config.toml
num_hidden_layers = 14
hidden_size = 192
num_attention_heads = 3
num_key_value_heads = 1
head_dim = 64
intermediate_size = 512
vocab_size = 4096
hidden_act = "swiglu"
norm = "rmsnorm"
norm_place = "pre"
norm_eps = 1e-05
positions = "learned"
qk_norm = true
attn_scale = 0.125
bias = "none"
tie_word_embeddings = true
parallel_block = false
init = "orth"
init_std_qkv = 0.0444
init_std_o = 0.0444
init_std_up = 0.0444
init_std_down = 0.0
optimizer = "muon"
learning_rate = 0.00993
beta1 = 0.95
weight_decay = 0.014
lr_head = 0.00874
warmup_steps = 0
schedule = "wsd"
decay_fraction = 0.767
decay_shape = "linear"
final_lr_fraction = 0.0
batch_tokens = 32768
max_seq_len = 1024
doc_mask = true
train_tokens = 288200000
max_steps = 8796
dataset = "wikipedia_en"
Each number is 500 + 40 x the weight over its row's rms, rounded and kept within 0 to 999. Layers, rows and columns count from 0. Numbers have three digits each. The size before them is the row's rms in percent of the matrix's.

# layer 7 MLP gate, 512x192, rms 0.221, rows 441-468, columns 0-31
095:581499581535460638538570453494485542512585484555550506534519525534490522466493455589502530510526
091:475434476497492474457499512485551489488454607515473405565426532446547466487539496480513546478591
098:490495459407560450485537503498496431496506488493535469458521541462536511511536515427506491472491
087:488512521505545502470457482495512433491496524460558490485505499486480438502485481454505482506502
101:457494488468474464511460438450472431547427526464491573448500494498482549531465537479488533506538
096:481520394512551487535546550502472540514486477565530454508508547470540495523500482499487472516517
107:493551479532533571490519520505552485566489466474545529615442483491460524556515535413462556467542
092:487547453479516498488447462495502512516506477541466394536534587529450473536579559468541532520445
081:488495530508467523463427493534481489492516577606556482562557535482520542488524521498495521557436
101:523523420506451531468547520448515431521511497466576436452443547461561483471430488600487557597485
081:472558475513554515499486449453528542526470428525492530502517509517537464527489545537528477449526
101:531512534597539405475483486423519508477511441439522434484576526498466427505488526458549465551503
105:487541591461501556530485514429519503482480527500493474479535532506596496482563481492495518439492
095:498508511523517444497506468437479455475501511489576528513588446494432560483501555500449540492450
113:416510508502513440460515565512475523605509513469482462477460512535484496542488553587490488498499
100:496535553486475508524505559459498458470471517457477450488501526548576455461487450455483487449483
104:557494472522534513521513540486520548458500516484495424480602466449508502485587476534520551502521
111:515489567526501535489554529518531519528490483525448451502577525517515460481563526460475522440470
100:443499557543493478541524456505473404374533473537510530533578544540446380477487489549560547539487
120:500529545574475487565513438531428460445514463535535492483560511510432442546512487535524516560520
109:508464490546496526521431612495518417502518484478507432431453518509529551484459491481488571509501
097:512454498488475563532534466526451525467472457438496405498449512482466569504528473602581460521609
082:466496466445493542538515513435539459501503552531537600484516515499481492513451490559442515535455
108:463544504487473434518467545519467507486567516555455487497592515489559479452488513437491489518526
114:545482499576441479553537434512526544507484439563523538458527551488489498429489491471598490469511
092:570451479507424502507485464477473474558483461483487551462515512536498490449528540579484437542534
103:518447519542501420433508541513532543530516597524557521485522443590551521486535554560537433494507
023:407507485468472584488507518430457528427503478502567543513490571467524502514585521499564521484570
# layer 7 MLP up, 512x192, rms 0.208, rows 441-468, columns 0-31
101:515534497520459522517540476566511491536459429584498528507491491562493451505496545465450488474512
093:480564464498497460488496554445488510582472538483458433534471601517444510493446506543516575540482
079:543492498587519540514441498468580509474499478471437544545515498480471534524542525452444473492497
083:459519492466551506565421470548473489522498547490557490458506578472461449561515493487547476537504
094:428481539409495456430450496422487457478472564521442533450458495516536527482487515470575539511552
092:470498474531497459474460504495398490501522498513544505496535464494461458532495469530474498528512
100:446527580462613488466548477493556489493482483525507550539468477450420495521564478389503543552503
091:519507533466505468591499533499392502487470446465491430469531580515533514520512499488471591494469
089:437508443526467491489508494503469476465500529525509555469480503482496570487516525480460437483479
100:503494463457529447475516606500475566482396520480483550531495487505436404499496554521459467537509
077:534561478570496589500479490498527466438475536511519455465540549502565463632487494487556516451570
096:456434471451482531550532568477415505546499502487498419524495436593472426533481451473468456539497
098:484450493489553493507440508497491544510510511509500507474523499511543509488513512511513546505441
097:487523537461507564491469537464460537485547549462465515509476462497476476504537452479595539462563
097:476550546514484542446491459545437513509502496486491501538521547557445488519497470537469588504580
102:500539530478620541496509540440487491521485507491470474480482494508493537534520500486492479488482
103:481552494485527532497525502495525491585493542460468551439499480525524507479477495424506544560564
111:451500483504522395496444421581564489498484481498541511555461505399524541588491427547510434514449
099:446431522424557463547482477536503511531546510595530569455480461453520439526473501500551465491482
123:451564564413447479453468526497547551439498500515494484472533539482554485436543532485443545518505
108:443506512440499464448552556500543532519521552569513516463553488519503498528438504522431481536528
087:492472546526529429454528487546522458499479495493561534433458477543465513500479519481447485517514
075:593510510528495521481495446533540506466492521519509527444475474560502520558518515485501531499497
107:512445461441547489506503543567520474536474425486520454477519494470516465438432545506490549485423
115:483465423492465527493539550490525430445529500495566476490490493521475497477451506525472442510460
091:493455407467470477489489479494502491589555472477495612502464553443499491543452467471466511491534
101:481480509509494436469506594448507497481503416542560445536476435515480446477524503498485489427528
028:554482521497567470418453503471548511545502446495434458534450499519494464477496531467481504528480
# layer 7 MLP down (transposed), 512x192, rms 0.122, rows 441-467, columns 0-31
102:485439456487492553504417507482509468469386466486525503492470588471481468509576453488503526446476
094:588424476530506481510518533538486527499507456458468584497528566517493464527432502469542532513545
093:482467506598576501521564524502498417488547451544491496436464499509529475483556527462469481515496
096:464500515371483491472400475524505396509492476423514503513508492561512540550561575482579465557498
107:497534539471509545531526511416481507467433540471492538523531400529464505588442476489497473515543
090:526553462442510512458553475478521474538552594507463506508456502551503505486532453437505568447440
102:507462532518490488528432496475514428498464597490481515521472518591495548616532434500585442484503
093:550494451589548437458476459541538495463425491606499454461478569514465477480539501453484537527495
090:534506498613525450478522520516588481473548471575541516571516539449485488443541487505471444501484
101:532443463528514503471464501482515445499602546483544451461479502491486453469460536408559466539493
082:485514443544527519489454499477529563491485466447482499465511465572506548495620440467460527565473
098:494476525432507474490502506416503544605463514445517486472434541487542463504484522449462471512461
102:490566518549513556514466517443513489501454520524472478451487444495535504497541425488519493463426
092:494521508472481474482446502489440523505403458415526480504544425461544602452545543554507510519568
096:489470525528493549468542496494572485427514542498448557514519481547474451460547447441584514482524
100:517470556476525424552565516420463500535477573528533465549410539532522458533464538582589480533444
100:499507444477513509550532449534535471509569476511573444470483514556452532488480499469481485591483
114:453523479367511429451507536522524515481447428481496453500550458485503467533531510499484557451505
100:464505535486542473496531477511457487435528466513530513486600514481540502515519442553445567508521
106:566423484616504480512557555537485422482519498510456491540505457484474506500504524576517515425541
102:547455485554463517459497541454521510523424527464475528490476550540473506515512513490494458392517
093:522581486569477499434420569549530462456534558489497474483588466494484462519451491448515490490504
084:502419425571564434481513513536435531468436538515512472403460494580512545566546509466477491452504
102:463510482447502517487486476501538536452518443385566450452445527529455514508419490509538614474441
104:499504463407424558529458550486412468455460483468505497505542560506473472464473523567506485473449
094:477468515539508584487561468468505448471503526521471510525451525468522558457444526568512446444511
098:476493461435472462471428488552644539487562436484543469463516537503470485446507460444389442461524